config = dict(
    n_layer=12,
    head_dim=128,
    activation='swiglu',
    qk_norm=False,
    init_std_down=0.0,
    lr_head=0.00629,
    seq_len=1024,
)
Each number is 500 + 25 x the weight over its row's rms, rounded and kept within 0 to 999. Layers, rows and columns count from 0. Numbers have three digits each. The size before them is the row's rms in percent of the matrix's.

# gate: layer 4 MLP gate, 1024x384, rms 0.0786, rows 517-562, columns 0-95
# up: layer 4 MLP up, 1024x384, rms 0.079, rows 517-562, columns 0-95
# down: layer 4 MLP down (transposed), 1024x384, rms 0.0752, rows 517-562, columns 0-95
gate517 106:532505533486490484513509491498552515502499506540537491519503521510448521525494496513510525537477490466486496510489504528537518502438504490502470523528518525502510475527487502503490500513525459529511524501488477478452524510530480485476472513509499496481500498513508515500508535508511506479
up517 103:505462463474509516525505444503500488513518470506530501472522507515490541506427522481541489547488496512484502493510486478520502474452515513469514511445571514521484452512496485510514508522483480511511512524507509531530546482492478502508530479504493497514465462458477458504504494515473526484
down517 104:440488541514524521522492478481428509498499483454503478513532521496492487482533525490480466484536498473511509509410518515494494509474503493513550466512503473516501469492469506507523438475534536513474508492512485526524503485515448490545510503492505477492490511477501501477498511566468465531
gate518 100:474532500477503489526461478463509554499496518505483482484482505525501470558477489527513502481479516474517502529525504483493454485495455468485466522525544517505455549444506528518489523518503489507489438501461471502483513527498495474443492508490519527500548484505534502491522518460508530492
up518 099:538471516495504542523516529482471518516499498496487476515515514474508491481508476524475500522496493491526517503491545485526513523487555530555511463500493516524531545496523512481549436517524473504466538522502508525481484507522479511506539506514511544484501522529498499480470531497504505511
down518 096:501510496477502556481496503509486525559513525572491485452523509490545495534464484519533530527458515473514498520469490525455498523491428476454483535524515512507481453511537533494500535497524484523472487475495525491493500513507474506473518540480494482553505467498486533476492502504513462479
gate519 096:526558501514496498505505494468521519504509439530453482498520499486483529544509507479434488489492480495487518490525491465503509471522524502528481500482492459492527498521492504526471550539522486503488479498505521502485452553486489511465534498489483534482465470510467489544487527505500509534
up519 100:549454486481507491477536509504507523491487500515477528509510534527473499484492470502507536488512506488542523582485514477521507507488459461486501520515536529529522505514494497535511464486481481508509490543509526484543496462495477488488497454499502505513511501512466514516548463517501501519
down519 097:465507502486480462513538514525494470468519490478544492513519485486510472462461482508533493526494471509513473487516510469492543507514495505508511495480488521495506501532494481452497469509502494508488512468491507478567529501530494514503508514500548479479504494489514508501482482557539501538
gate520 091:499512520509509482516483482485465515470515501503499490488459462492459504508517494529495505531549511468491509512483526543454525520505488438511493483493494518503459492493451470526533544506466517490516473531495489491517497545509537533534508495512522489538480506494535437527511485534506494493
up520 093:538475552528534539493502497479495511461485500509542508501537510502501506523520465469510521501518527515536458423520483519496488505509490493493486498558533516563452509486469485508523475484458469496487476528493508513514512526525474490434473553477497491486512509489463510457519520459514468523
down520 094:514493470441507516532456505470469523510516489477473533543513485496510444469481500498504514520536481487495511422477487473546541550471494503444514476509470508480519493512522496486495504432502507522489506504495515508516503470499523492557511504506542504504541479509538517558513540507480481472
gate521 106:499463515484456493521496479448473517490523489478471481439512446474490484485516484491483519537515490490468544478525487489513524489452499485540486484468478465496493506496461516480545529495500507482515487524495508498526529492540453481503490497515517505516480520516508467515488525520512547534
up521 099:541492497511508489498463479453494494495493521470522539514471477525512458441512507492489534459512488510549517509556543450520487456487491475478491524490511469525512511507515451532508509480541519519534500471503480506480517465499472468486525511523482462514500498507494517546534496502512462483
down521 104:505511523491466497557530529471486531529551499477494504477464525496516504476517474497495465445516509481455511489511477477488475519495474456489569483456522453505495508484462513538532517467487509475512499524506477542531515488493447469523497516497500532475521519495472487455513494512501488440
gate522 104:491470509464462486504544561516501502492481504499515489535502511508518484493482483526517464463485481507521499513523519493450488516511509525490472536523509505502510504513527494473480471539505523470467474515494471511519493500517451501484485517559527491531549498531475532506490481499513544474
up522 099:485528518521525482503488441476505476498492470486513511484534560452495465512516493536503510502445450550521528488541476502538517494491455501472485502473488494504453550495510510504495501543456435535489484459511502489526479503506515536519520492502459486495541501496530461486503522527475519513
down522 099:497484481480510505460546502523494468485455524549460514487476477523484505526507497515494483485485516480445501477496497496452519496553502530451515523516464495487488508510510510503494489515489468546523512481518482578491505474490493451514549461537523487484479496491492502501527461487507542515
gate523 099:497489500468511485482494518450499488482473491528497476546527539524495515526493512506535504468528452497492479510490505478530456560516449495515507478495483515468510484505509499523527491513516496451507513507478481494511470499461531504528504480511472486525481473519469518506465549533502496490
up523 103:490505485439522515489504482451515500513513467477501539507498549464487513464519520496492493493487497502542526509487466531487532553462514476509465497461523476467481505472520508483476505499497495513532491528464462501472495505516480485417494511484535537496505529480499511476507507486490530517
down523 107:466494439430465467468530516499472464497532505477498530474476543491513471468481503515520488463460470513506543538481500529504490489511489479506478518472461477516541471495514515457496496465489502483546525462503464518479514542491462483504475522498505536490477495486482530498486494447515523492
gate524 100:496519526521482473511521530489478486551465490548488490448527540509510507513468523505500512517512479554499520488460531491491507480488494507487516508525473529473498546497510497446526509498504463518519525435477514450509480484543496521474469484534524522551510532492500446477504495505517550474
up524 098:517503511461504528476538503515509494515494563476513475477525504463483457530469496480547500530505474508474500487512470484515506486499536468506508486511534508479498483463547490497510520516454499531516472505506480505518508450503475520512531559474477510482508491481505492502493505482520496498
down524 100:515484522490494441473508490512482432505470473514517488462495508485558487513505506513527482537501492532510492516535507485466532486443500473532494509529508481516484495497536518473476515500517478526487451483427511510510537491535485523507496443507520496475468506459494470498481519520509495507
gate525 106:489537481494504480531502527481516506510505504485481533559511512513483498540527543490519503434499525432490492499446512470503505545495485519531502472511477506510470509491497516532526503542479503457490537552503477480504530493511511486524486512537527494499503510528496506480467527529512523494
up525 107:479507497504480501503537498490512471540505449455486556526504527505483508502549516497519475470525508491509543480504495482531464453522463510559524462570489458502488526559511546515546547497463531475496462521464536546493476513497519555499465491522516503507524510513483474469526507491474499513
down525 103:488490501496536516531549517519542500528509531536491539491493515577486481549511548492506511499497519470523529528500475500527490486493548518527482522496464511503504533481512560505518510506510497468475458525491443542517545484503496483516469498533445507508533489521510510497467507442468492506
gate526 100:515469488508459479507502535499543483497503508477510504509521497505470516499477443511491463511462518492505507496471482458534513538495513490498490521532468459519502486523477441473507523522517508510526516499555506510510503455508510519471506487495508470520495516463523472468509527473507474479
up526 096:490472523556495511534476503500510469530509488458498538509551459491457514471484503522479499464519540509484506500493550493461496532477506538485500471521540483526508524523492521516524518515514503476503506456546529500460473523526528560496479497486535498504477488506507554492510495497502506514
down526 101:498470499514514467515498523556521495533533462487445474499510461475522520530477527559492513485467489485484472493509492511501523524502500524490475480499536513498537500483482525582498526490515493524516508500510503518487513528510511520455555517511469462504450526477518505471526511500530486531
gate527 101:492478495530497500518521463507522493505572500494450466522512465508528507546489488514496522478529527475543512475494512478467466487507476493487521522530462505486542513523523478469509484529512472474504499528456500497487504465462567511510461486481505516484507502476482536516524446522497468523
up527 094:492498493482505520507435442512517469520513477532538539479513492520547461512485494507489479502504525511515481472471489520509497516497518469514509480528487561512508497526502459499499489483551472528492542503509477495481513476538533469486500466510468504557474472493545506527455457519464503449
down527 102:512439529476482516485496498492518470517487484466540557531546495483502503492495556470519494521505553503519474499448505476522524514616512511468506477480480516471492488536463480517511524491507525526494511491502522483523517471458473476506549487490499488481522431494544491516467501508486524455
gate528 103:463509523492524459471478474498442492466504507506453467468480495457477455494491495572482478482463527524532479519461477505534486501507489485521503541504499515499475487516474548447496499555520497511502571510444505482508510515498527474481474523526525508517498466548499532509498495507544485495
up528 103:518531508486489567508526503483513501514506516520499488470490490477470477510498485479507490518466531548543544535481466490459486485505527493566510500488500535484555504484467497534490499461502489487505468448487465493513498483536467458488520475487544501505512507498489517493527475496498508481
down528 102:541495505460445495455480483530505454481475550500501459512497471507509489515450507557496482458439511506481545460515522525518510503525484504544492518514494528443530505500431580478516515536506467495497507470488475494473525469527515471509564524495477474525514511511488531510493489490526467491
gate529 095:526512471483467467517512511571493536479481533496502530479495504496496525487512473504466538503480441506499524532480487470489499578502492541482533504487493495512472537508482472506464497493460513542550484495487522529505520470504509494466559553472518487501516522440483477494460531523528462507
up529 097:470500520488506485507455485525505571484496543534553509547474460484527507437540493504515496514531489533499491502516517446495507535529480534519488444502508513537532444474500493493508531490504478507510518538510504504498488486519536507450496518477440429499566474510477502441529504522493481491
down529 098:478477515512484481504579487462493494511516477498455484539550490507507537482510486490492476504495517477439491534499533505506505502487508497458474505497515463523514501517497508526489523584502500517475459449474533503562514479509519501532490462490544519499517479526482505516546505487433484503
gate530 099:492528513479477500543511498548493508484515493502509498475474531479500513501494468480510519517536513498467540494495513493485472478511477533490523485507484522518508494502465493491484523506570479472514488447513525526553463492507517504515468536514504501516520465524481470541497464507515526511
up530 101:513486494489473494472528504520505493481510503546505475531499488500449509485439519504478527535509490508483498506494499540527551513502473546499522526528531502544559545455523472506450439518531487488493507508545475510523446483496533516502488502520442490519514503480513526467533462471523517488
down530 102:463493481498477472506526498514529427483484521550505517526555533526524512489543533497509494520522534432545455508552493511503503482487486461477491508503502512540503463450476496518490507541484500545479519530489541480485459525489504509448494492546467495453496529511493515452501508513480482501
gate531 094:450522462491513466481515512515502534454488501537505506499499451497522453476517493552512502501510486492498505505482459492449498516516483472497552478492521475480517502501553527523510475461493532531486523508414479513526550474485517460461515487500436501485506458489511487478497494504499517515
up531 089:447483481450515450514517487480513497497497525531493503493470448474489527521486486514521510518497529480483512565497505516507465500511499490476510524533448497515502455514552519489514483523526503491514493517489533499486509491485481496471531523510488489469511464511518484470502488524527540488
down531 093:533495533505517470494485525517498531557459492530499475540535514503488522490477496454495503465483512480507501498516526482517502491509529494495454526501526498481480528497451484521577478532506517528504502514518527482463443508515515538518512477467521494497467517474529465525512502492513523504
gate532 106:527483480517474489587510494501505546474441454474521505529516549526470473489503478499537546506496468511540480515508540464501480488512514521482510479481535476471460485528508523538520446505481545497484512505506478524508512465499489496500513500497514458486475497476476510525501484471478454502
up532 104:509535522466492449462542501518456494472508499501496513506537524498482486501484493505530502557450525520500500524518499466472510499531528503458488525516496534499506508525527493498527498490483501518506543542497514564496509521493505547557436532492557476527476482498494500519500505499485478551
down532 107:482506496476490502480540505481506471468492470480480510504523490466511444484509508528472534536445500508545499521522493483487507497524527495513548494509486528540483529504524484513506472495500517495466498517487490466487429493503526482477486458472495477511492494522473494467505474482482524489
gate533 105:515462539485496528482477532509507506499442517518505513537531538492464522525491522519514501509499505466527487480473489511500494511500458480499498501466515487522524476508525538479518491498502466531452461435450514500546459472500500504508491512508483457507490516509509526473494511498472464518
up533 107:505546499536469528510466515525471486492473512546483548482522498455489486497488512510461483450491526527485517513506502494469531492498486515505502483471465486508519484504483479498500477503484510474537532546484507493524507544455505517485496504535518509517530506553534535476511547479497497498
down533 109:502502477511495483497513518484531522493560450488496494470478508486496470460539519477487510454480469538497517508482489506517556453499537543471525483528493508487488442491481503474502449492454528482540565525443528501514547509485485536456485535524491498474518408502480505514458502466488482491
gate534 096:500564478516513493519444499461500555501518557501454529520495538486461491505491467509489514486501523475497450525511523470484506519562497493458529494490500520505523519501510511543494515534520473522454502481530510473495501478482540498533501507532535514524498532516476521492515500556519528503
up534 096:486516527524490521539495510507495451523505562498529530504504535469482515507513471516510459479516513518526483525455523526500515534516493524494516539473471487516483530485469491535530518478494521516473481489516535491503491513547497521497547489526504471486485485477460483527528485516505526517
down534 101:502488514462493566493503495505514485456444483520497478440483497496515508510510488503503443506493483516491497511471494509471543482503516551543484517486477495494513482492476491511506517483544486533508474506500525501506499532479555507474503500537541503512505489502479511492514546465484531456
gate535 103:520513488514503513496459482492566457511520479497531533470494497503505496482509533502513487504517538519522473535477476509508459538521471489517475522497485517489487446438483539490485537493555486498559515489491510524485492486504529528485486469508531478461511472490453479475471473497490525514
up535 104:475457477482531492505471523533492531457501514489480488493527503500496521479522503514534442485518506495496503462488478502495505499502519516503503499514497513478517530537490475461521511515484549487476509500505481500550530487499498417513445500492447480518491497535487500542485485493518539498
down535 104:530500526473519511466495523513527511503497492498512437466515531522502442509502432548533486512551510516495530513436487494452464510467508483526478482451495548509483525526489490494548513507524508489535520468522518515500483511476530458503517467507493481480467468521509465536480520470533486525
gate536 102:507511476498463512506511499481504549533446469482489487524490497512542477506509500484470509499496493490498492484525492507505496539485492522521493479529455460461505528506490480509523487523487515500524494486553506468493524526476460511510495495514493489457481448491509525518473544503527500464
up536 107:511482493494476459519476518487530497483472478536464472484489528500547488477520503461475522474494482471516535504473505509446483495453529449477499545504514450519513522494488502492514545520495510436529546467554530484540484529462506513562506480484498503506519498462470492539535492513490503525
down536 101:543495474518498473519507541494542515493507494517492465515486482527495507527527545537500521539509503494510535480487487510495495563488514452511527498499491507519519529515463470507450507499461492479519478472530510570478517515509462509468496489487502498479526540537539492559506463536490507534
gate537 103:495510478514497526538468450532528490490507487513491498493470487533490470485482462482480514544458492478484498538520486468481480444508455482511470536521522505491509485483483494518487541479504517473510552503541494516453552540488505511498504507528514510503501539485469484459520529528487502516
up537 100:497478521544497474502479487522472508481509522501479498498538485524491516519470458475472507523455464485501482477473489513493475491538461463552508519498537553484521490462556476507483548492521485466504520489503498520500524508502484501529469505545487462578540553514476446481473482562518514503
down537 099:528485490489536517522540499515492534513500553517478507503480503485551514508530541501517521493505467475472546532498533470544512498438530488525550463540508458480503551537473491482535443517458516484523492517481499503506500485497518509496517489451519531470476477482513515516509517487493442474
gate538 093:492481465490518515484519540511498474490514550544529482495509476489491501481533491498527493499498523494535500486515510521479497489464494522500506443543501514500507485487517490486501506499465486511511556548476490460518521500564506504516532494501500485510504516482505503485501500525471479525
up538 098:503500511501519520529509558486522468485470536518498478512573492473483483510459519509510513508555491520492516500511492510539541514477522530519531558502487515466524458510529511470452486483491510512516526499487504505440479506512526488484469537531480542508529509492485478521496558489486539478
down538 097:521504496527541495505494549529537491462490509511507520480451504487491439515553480486506488510521517458511508480508491461507483504488453502486530462518524516508501545521467547496479549507502524534485470472514527505479534498511459508486529453561514551526464470461499480470495508485534527524
gate539 101:487499482512499520488522404503505452434474490508513517467493525491499479515457537521466494509461501487537500515523471489555530523476515551520535507471503478496509515475516482535483470465498535524481519531508457539522496548492499519533471529496487539500473463508541536465463492521539487489
up539 095:470487505505478460493459530521510512529474474525488489507513526495504487541481486488487468484458521521509497527472522474490474502506498537504520497480504516489498513501483493544472493491502496487520548533502504539485503505524522484484503504494519510546508500496468452449475491520496484506
down539 099:498499530507478475523444531514503528510508471491484495500510540518506511493504475479509510494507479522483473473480485493503456478523492453522533515532522517474503486505434502465537522530511459465546519510504484524473486472542549505482511483490481483554492486493461438517492521541507510489
gate540 088:495505475512500531517523505521504530494554494518523540525479486503498520491492496457525491526440493498514457491489524489467514545500514482498522473505496467535538506455509496485531495580502502469525482452502529503466519505491487511504491457470523480519483516498466465512439477495485473523
up540 095:488516497504471506514524527501492487488428494476542471521490514514521482557514506485563486494428504487496494476532512502514460508523484563530534490507514510512521488505484535538507533487467482545526461488500505489479491504539530474478522486490524479497495478486494486523485516521530505512
down540 094:489497535532536518478501518478515509538514488500522524539520496510523533474488507514503503491526495511517499481481499463477532490474459472522520515497506557486500539466519486458470514493468472500493518472506494514536503525516491509489513493514477457525517528519510491492467479462494477520
gate541 106:438500433499499513507527509519499479502514543491541488469530506481466531533498508525488509538554518518488513527539494447458516507534506504486456441474514544531515520497507529489540487487521534498490472482463453499505543536522507537491537549450490501491472500519457506501484458469538499501
up541 102:490541544515543496532474511481543494530527483508494472460464527526512562539506478503494470482502505513484509514462537511519516503495501489550500518510487498516505521510483529526504501530431489487530512516508476449490494437502497462499473432516495444517493501513534477543536509508508469430
down541 101:456489519560530525514499482499518516497532506513487528547449510490499484553509519490482488524458501477509524476473517496496466470475520466530522536484498507497470508477563489550477518528454506481515524518553506459473556467476520508490512491493499491494500510485530481499526535487478525476
gate542 095:507499459506494497511504466499479552497456473507489546504532553496510482482510527520488475551483491473489473513543459435510481500467481457480481484498524498453517538498496491531515496464497494472498507501472461490522496520516527531496485489526494469486507450525491499544519494483475491493
up542 094:504491504488503476466495518472421532481540484528504483488493487555491528507529480461543469524474531508498441532518533525532511506462474490477508518515464531509511457523514534469477472499515505478501502470512516540566484503511517501473497528513544522491515500472479507466495510478468475525
down542 098:492545498493535453468535484492501469528501443547529555469479485482477474527525539472504506547476510485494497512507521509488467479468495529489484484499471523515515523537547495500513459465489512507506478511442465469527518523491509510517480540483512474492494500534517475504471520503472452493
gate543 108:514501523477472464477454473479494517491482512514545532524490472500503512493510560486567499466473507504482456487522464470481510513475508474532489545486503493520524443491515486512499497481521500496505453518478502534510514465523511452485529488503534494525512526497502504472515456502518479526
up543 106:532497512491559477453477478492481464476531497495438476464498490509481440541496494500469548498513513518475506569465512536484533486535449485491503500511521483539496554464491517546506515472487505505491470461505522484484484521457490531482471487464557480509532517509474488492505538491467532493
down543 100:515514505501495486468497514465497505522494510462507481489491513505543491490503524494513528525510478489516535485471505480515486495480495535541505465484487485469430497469540504439509540484521485489486518463472502508534500497509528487544507482490472493526475485536469492484461470518520463547
gate544 098:448485436478506484512504487515525475524508504501506512461530503514527499501481483474506475482517533529519486524515487479476485507547484458505518499524473538529506445471477496547482534512511491530456510471510480506486478502512502581435510545484548532517492511476508505455477495457443513504
up544 102:514509457496478491495516487466498526471508495471498571524527458512510523528487499444501505521489485498522451527488540527514489493533475471507492506452452491471500490507492507501495472474523510509514537494556485476519491526575541487490513482464459505519477533531508506525490538538522473490
down544 100:506525476504489540497466533467516501550503525457549518526474484502500474495505496525529539493496479481454502520531501515476526473536460542478480516487517493482494538507492483481537479508452515499443518536497512489518506516499531476536492478507472496513522505503522475491500534548532484468
gate545 089:490494482522506515465473520503533511468445508478526598517513499498542466506521483497489464529486518521499478535497481472506534472550505475507551489511483504537525495477524535517513466514495468484520482460484479526508504503495516513459533553506487517494445484527493527527488475511535475515
up545 102:481501465488540481510469510489523527476507495462501562495491558505500476482541463498473480515501520542529494504475484456493494494511469419489520490507485512502503477483503497476507517522509480476516518499471491498503499502489496505457509536483476477493508508498476497486540474474538484484
down545 078:531509520506504495506491463478501540509510493515484479504484494516521485505490517505495509502506450489466486511521514514525466481470491502487483526506564451469435489510534488525465502502496461491516515527532504502470475525470462485560522455499514484510429529499500481543496532488507497470
gate546 108:461498507469498490502494469550486454487488522462459491510465490479528501462490502531529471500514472459473456536466479508502491523510494443510493528494496516535496501482488512510503540492488496486503512471479491482525499483493467545499494504474468483532467498535516496528509521543487523498
up546 099:515488494497506537516462482479520476513533517439508529475522516504533491513483509480452452478517456537518472530513513497506545453448510503539475478490528510503512483497478504489516497488466518489540467523522443528515448536497481465500503507438456496513492542478546487517495539491569492468
down546 097:535502491498514494501494469536460505499492513452483494510495479479528448488502514535504519534514478515489499502462548525479505533522483513503496479486504551498500511470469454503511517517496453527528497452512496485502474501512490523505454552521499484475526500502509456528487537551491446500
gate547 102:579498486522517487486472518522521484547515472495505537520512478506471490481450500553516507471539457445513491469480484444522464532517509513505509461480517507460535513492449468500509488495466483492494499514469470508496474485539448469513498487534511520484533499464488518472498507488459529481
up547 098:488479516520472481457498499480498443518465489553472496539496449480512476490493517566492487530517552502462516509523514477496524500551509517538489498510499506476514524490456448465502515529508504492513517515513506543461499526523469488467560484476519508481493506491512501464498499480461523507
down547 106:506452497527468462477478500524509469500490486471503511518489543492496511430497529466468469483480478453454486525517477470508467494525495522491502516512526499523556500498514506497489491515525445464504500493503513541464489479473460510509480487543480526443502497466471544448456499500478514534
gate548 094:541489495484534488487489497486480503518505514478477474489511516477490488517510521495488541462497514514506482504514491488518511475484477521525536474510526465515547501501507514491540481495477517502462497476493454512491506499499520542499497494474472521500495519538508498482496463459495501499
up548 093:476508512506529502479504480534501554516531453501518483495455463509489484496502518487508489462506520506474507524458501479510538491496485519516522567496497484538488510472535469534478495476483536537482464485511471514489542509513484486512501510545474451476516486516451522496457479476501531456
down548 097:478493467480546516499535520518482500532479520515505501504506510498500506485496510461501506501490481519471509505476524433523475510572480522479505534512471545526467491504489489496526512492511484470521507518532516504471502454480515500492553497556505501508478489502498510507512525520542486525
gate549 095:524445513503490487494520497483457525549463501531502501495479497457484527514486513475498510521498468508486447514465527502501513535510503465501513495527526480467537477480499540493489490478499481467489488522452480526540471454510507487496505480534527478499481559511515446452451477530514497516
up549 091:511534465506512457500495508474543516527554493495510466484466521564524520506508442494515504477491523511508533505486492492490507479493458515508460497489484502475501527495490462533468485478471487479514508440510519504543505545456525513516533505534506507504496497495499479499519500492502441488
down549 100:491468561487516530530480474549489507525521469518510503512511494502507507483511490510476466485516495496486510486500479521515479568533519489481507496438444479517495520503472502550504490526518478463534476514505521512539513477479522500505468491476490486530492501504482486481509479545534507537
gate550 106:486518475495468497459489483530503451516520500445472498513499522498494530529458513512478533477545485519516472530519454504524530539481483493520486521519454470462530527494469477484490491474526482518518474497530513484517507531490554516543497496544538509491464511512492512504502467533467493514
up550 108:502499500484507507451477468497502498532463445513511492456455484528482505493450563541518458480520515550464507512485497503485517525534470461498489456528521528476525462484480533536493490471495487513536533476475488515522462525504471498471498498506486528514471471499512475485484486529502477528
down550 098:457462500521494475461476484494558562481477523491529505523558448487510478463474500529483491541525534510464487505471495459475533500500509519493495487484458513481444538489510528460471470511522511514460476500492510506436488517516496432477525490508509463529483512483519487506532474519505482561
gate551 102:510501478491485538495560451505441485541508478521533477536554513521527478500467488538537537482512489509457510494501491486477466509516469487485477508540541526459474469513503508455546507543517471523506494505495471515496525531512541455525498485563522460462530471467489526494464450518503485525
up551 101:528490534479551502464492524549502467458495506491497486475492499544460518535484499436498535510522500495483483526476553508506492500506530500474486490505497544497525519496497502474500543502482498515464505503493489541517494459483501513530502523485514548519472504509489493550523490456530506463
down551 101:478499546479483477456544491501475507500500472533481499503539537528502511497487540475539515526552507472471455481509498481473521460475459465468492493559511496488461446489509468551480492517512517550480519467492464522471529445501538518497473497515545479485531514536518487461473499496448495484
gate552 102:551495474524532516526494502501519490461475506506510495538469468514546515483541516528511548475513537501487544512531534529531521500496516530502485468499498482508535554484480501516521504462491520472527480508523476492511484446477497501498483484533469480514509481520500480500473517496511493480
up552 101:454467511494517502487476477530489499492452479531477519483531495509505562489479492510536484494505492498477517500514427477472480500492481550489528502502475516473506474485499589523532466525479528492478497517483496512506487505514459517543532485489540511488485472507454508507498492483461509549
down552 102:473447476494519540449498494491506526543506504489482537540500496491517516489483496516537477533553482472466499522508494503500523490499480482490489507540491524466488492500490534507502556517492506513517514474489451476515559490499525483485520489525488542482509439496497528511523474485549483516
gate553 092:495534439507540527491502473476482478525540497464501458462486516488461507499502505527513525462504492515535518509509474461523431500427500488505481501472520474537485515534458493505506510529463527472483488513482477502516439520474525485517507530470487468498480489513511494490489483505440507485
up553 095:503542498517529506526559494511528519528488510454515485523529478476466497504467465478499490486501504506497546533446522454527453493511484478467480461452504536541516458515520448478500498479496476513497498491478474414508444541488506529501502539472517488481516513541524494483479511507521486493
down553 102:523476452518542519540505482472476496521515549504460500534481495514505476475462516497487498496545490510526464503483454526469497505462473505510520471481546499503461517537512489486534478503463509523486520510522458526460486581542516520480483543502540451505545516546479516457550494486526497526
gate554 102:505544479479539472518514492545499480516539519499517540534500540497501497471498479500494499541512520511442501464565515484503453534528521528530524470456501520515576469454515511484487510515513475508457492494526514507505508505492538521486508473506464526488518479526501518507492493466506488524
up554 104:470505501442542490515479519500543504494522479491567497508539502485472524490491491480517518514492487515472517481543478516456523527512500484460532519508507494488477496504525487533513480485544504503485498484547525505507454514556493430464511489477519478552507479486528471494507494473475470476
down554 104:539497457551496509510452464513446508499510533519526486521476521497487513515504474560495477503509455524496461525558476485511505511575480519524536518503541529489514521463467528465494522530536475525482512490484505565552461499492538527467507522463514525501476458517546512539506501479555491530
gate555 108:503495493496510556544503501530508484525489482539499490500504513538514505496512519498517535531452511494505514513447509514514478533499518463502512521471538467550483473542486456529492515518488479495540492515546491477502517462504498517540481508488490517507490511501507517531493480541516504506
up555 107:529486519474456505511495515500504492493487484520473497533492505488510542545506537495501512512484518478503480507509498480518527548501514480563500509478487448520533518507511474520451551519485485531525486532509555473517538466455505479502463514488492505480493514528517493495458499495500481493
down555 105:497501525495518476506535538534532489497479466517501453512500477476472523534526525498486572502480508467534497549532495501514531490516500471469518500490500471521525476498501544534490507496474495521487465527493489515481492510497553493474472476491476467505509493549504492490535534528502501501
gate556 096:500527459483496482489465492536520545476454486520479498509505503479506516472485503553477521539515498495475510484518502519483504519525491467496512479491463466512546510521516493500492487487501569511540533545482502511468526476501499476510504495471496462509497509538478489511486509518539470558
up556 097:552480474531513554484512531484447500516490496474509512483477483465510504491513522549545498522509527537530459505487504477541496452518532524559517532501488454519525527505461487480511457501480455501526528504504480544500530515498487528534492528492457501478443506521531487539484511451561498515
down556 094:475476486508540487536458526505540521471523536483502522520492509518468490472488532518450504495449492512472517479520485481483453526446490536491467478492488510477498492518520511500542506476514465528459459512570534476476491467507452505482492524517476502505511494482507466502486521507484482499
gate557 096:510526528521508519526494490517473520451496494462495519517512498453484504536527475519490508467490502495513498502505515541489477486456495454455506498478507483462514544498528524445520496509459467488535453459510494517445462510499449470522500534493463447492503535510502526485460535503521490494
up557 095:501497492544466498481549512471487479501522488494533472529520458456539484532551518434468503514496506504520499505523493506474532480524478469527471488515485510486518549489529536479467488465497490490508487482516467562496497532486500508498499500524473511469500501486517512492499504494517478517
down557 100:492514509475502544462527492552477529479497475563510500505492479499478525490459462502493482469508520516499507504500518473486520495480501516501468526525545503479475458479477444487504531486460541510497506479494498531502493554506467490509483440518488508529497486492553518450492501466480512543
gate558 103:494528494550532504521505500531498457512483499508562483488479506494522503527473530486506513459486437479531533496503480548522513484513493525456501479467526518527465489515559479499514514487502494482476554506514487496522491495469503538548526502520512471519502525519471502463511500436557493451
up558 099:503495512537520498505506500463560501473490529536487526504491518527481504515514519488535525489437534461478473495456508496491456492524445498479456526518482444490506562503464485506525494512449472470488469458514531453526486511551478524503476506503528516512450548525516507496513466478508521468
down558 100:525535535473489570500500515522515510480498508506506503499498474518485478479521494488497535473521510481495548426505516511519470526539496465510518495494484536476511477542559476511490480521520533510467490518514483499448500478501502445523529484500489473518518481467544521512486497500489516512
gate559 098:472482454517517493504451458511509484467527552534521473450518487550521487532520512486463503480499552516500458497482489492518500460566472492486445523505515521529518504503508469499465518478499511509520496542539458468489496522482516539489492480533471488493453492477459508450514511463488450504
up559 102:455473508526521487484429497521501488550472439479483490495510520501510512509460477483529491520485521511520471512522488520504534512489471475519493486515514499540462477524531490491533548535508495514482498508476527517491484546506486543495465508520515479502541487514570466437504474511528521497
down559 099:509507486515523488505498491475517489462514497467512506463448510497518503478463541523493481490529507500536493462521455495506493497491480481490528494545504458497526503450509480475500470500526531475526482457552500495472483489511445562535507537479539517517567448499512509499484521522509496521
gate560 101:501558508535506449520488542512473531492502500521476549533476473483503483475441479518480491463532481471511530475488523490467477527536542563518499505512493486494490473503515509520500559476500485482503520483485488503492476500504492473503472469516540484510516500486475482543553490465490524458
up560 100:482481486529546491557504501477526490446469496489505508511502501497502506482474489505490478491541487521496502546503510508473506505481493508508550493487522476478491500502469525504452545492481519531482505465486488496470503514517533485496470531465493515491493505456455477482531533511484552532
down560 099:446505516514538476530532493505513470509501473534468499507519482499512480512552497481517536593474506499495505479522480482527466491482489494513470487522525531504498538502488518469488491494531560503539504531479479552472532520546481499503481511511475523467491498502525484467514514497490508499
gate561 102:496511474511465478460536525492508475452491483505461532510505489468500476507513514432491437524541525509542526494509505518470511464520528487512484461480477521481488537508490504507484500536514526529524487504502453527511508547486488493476519513508433515498538519459521523484538500507475480538
up561 098:507500523484490461491474485512527504541506498536519501516480507530500526556433510532469530495487498476469483509492513461517522481481523506562555494499501467453504439519540500518482468506473493448490461484456506538505482456514505502520508504516525472526470498503521499467510522492537481462
down561 100:497463507458484490479478511536507498547496508500483523508538464490510533519485470486488515478508452491478529527506450538470504498552474488487516467476472472542498496514487499548480520491500546496478477538471515545525521481484518530481524506474524515464489509452509574477528442548537489481
gate562 096:511553490460555483532496500511527456468550503528480485458488507523507494454473450550509482520515504532505496495525479529514522509511530509514463488510547488511456494484499497514560493500503482487497504524537483471477505503558507490501490521477536512497470494481486433560461477506503498492
up562 094:486465513495484461517492470481476458496471518470519495529531481514498460510504501482481475491476462492461511517490528476493546493496481492477511518541484446491526501514512476466486532518486491508477514506514513506478504530425499522497535502475500505456467557531505501537527532459532507442
down562 098:537467508467496499478504483509468448514480485536470509467529480551497504469489466495430482472499517510482509529476513467488486530517543500486504477485431511524442512473575477479503464489468496495484485547471479487497495480503516449521498519514519484507501517523540519495534474494523489469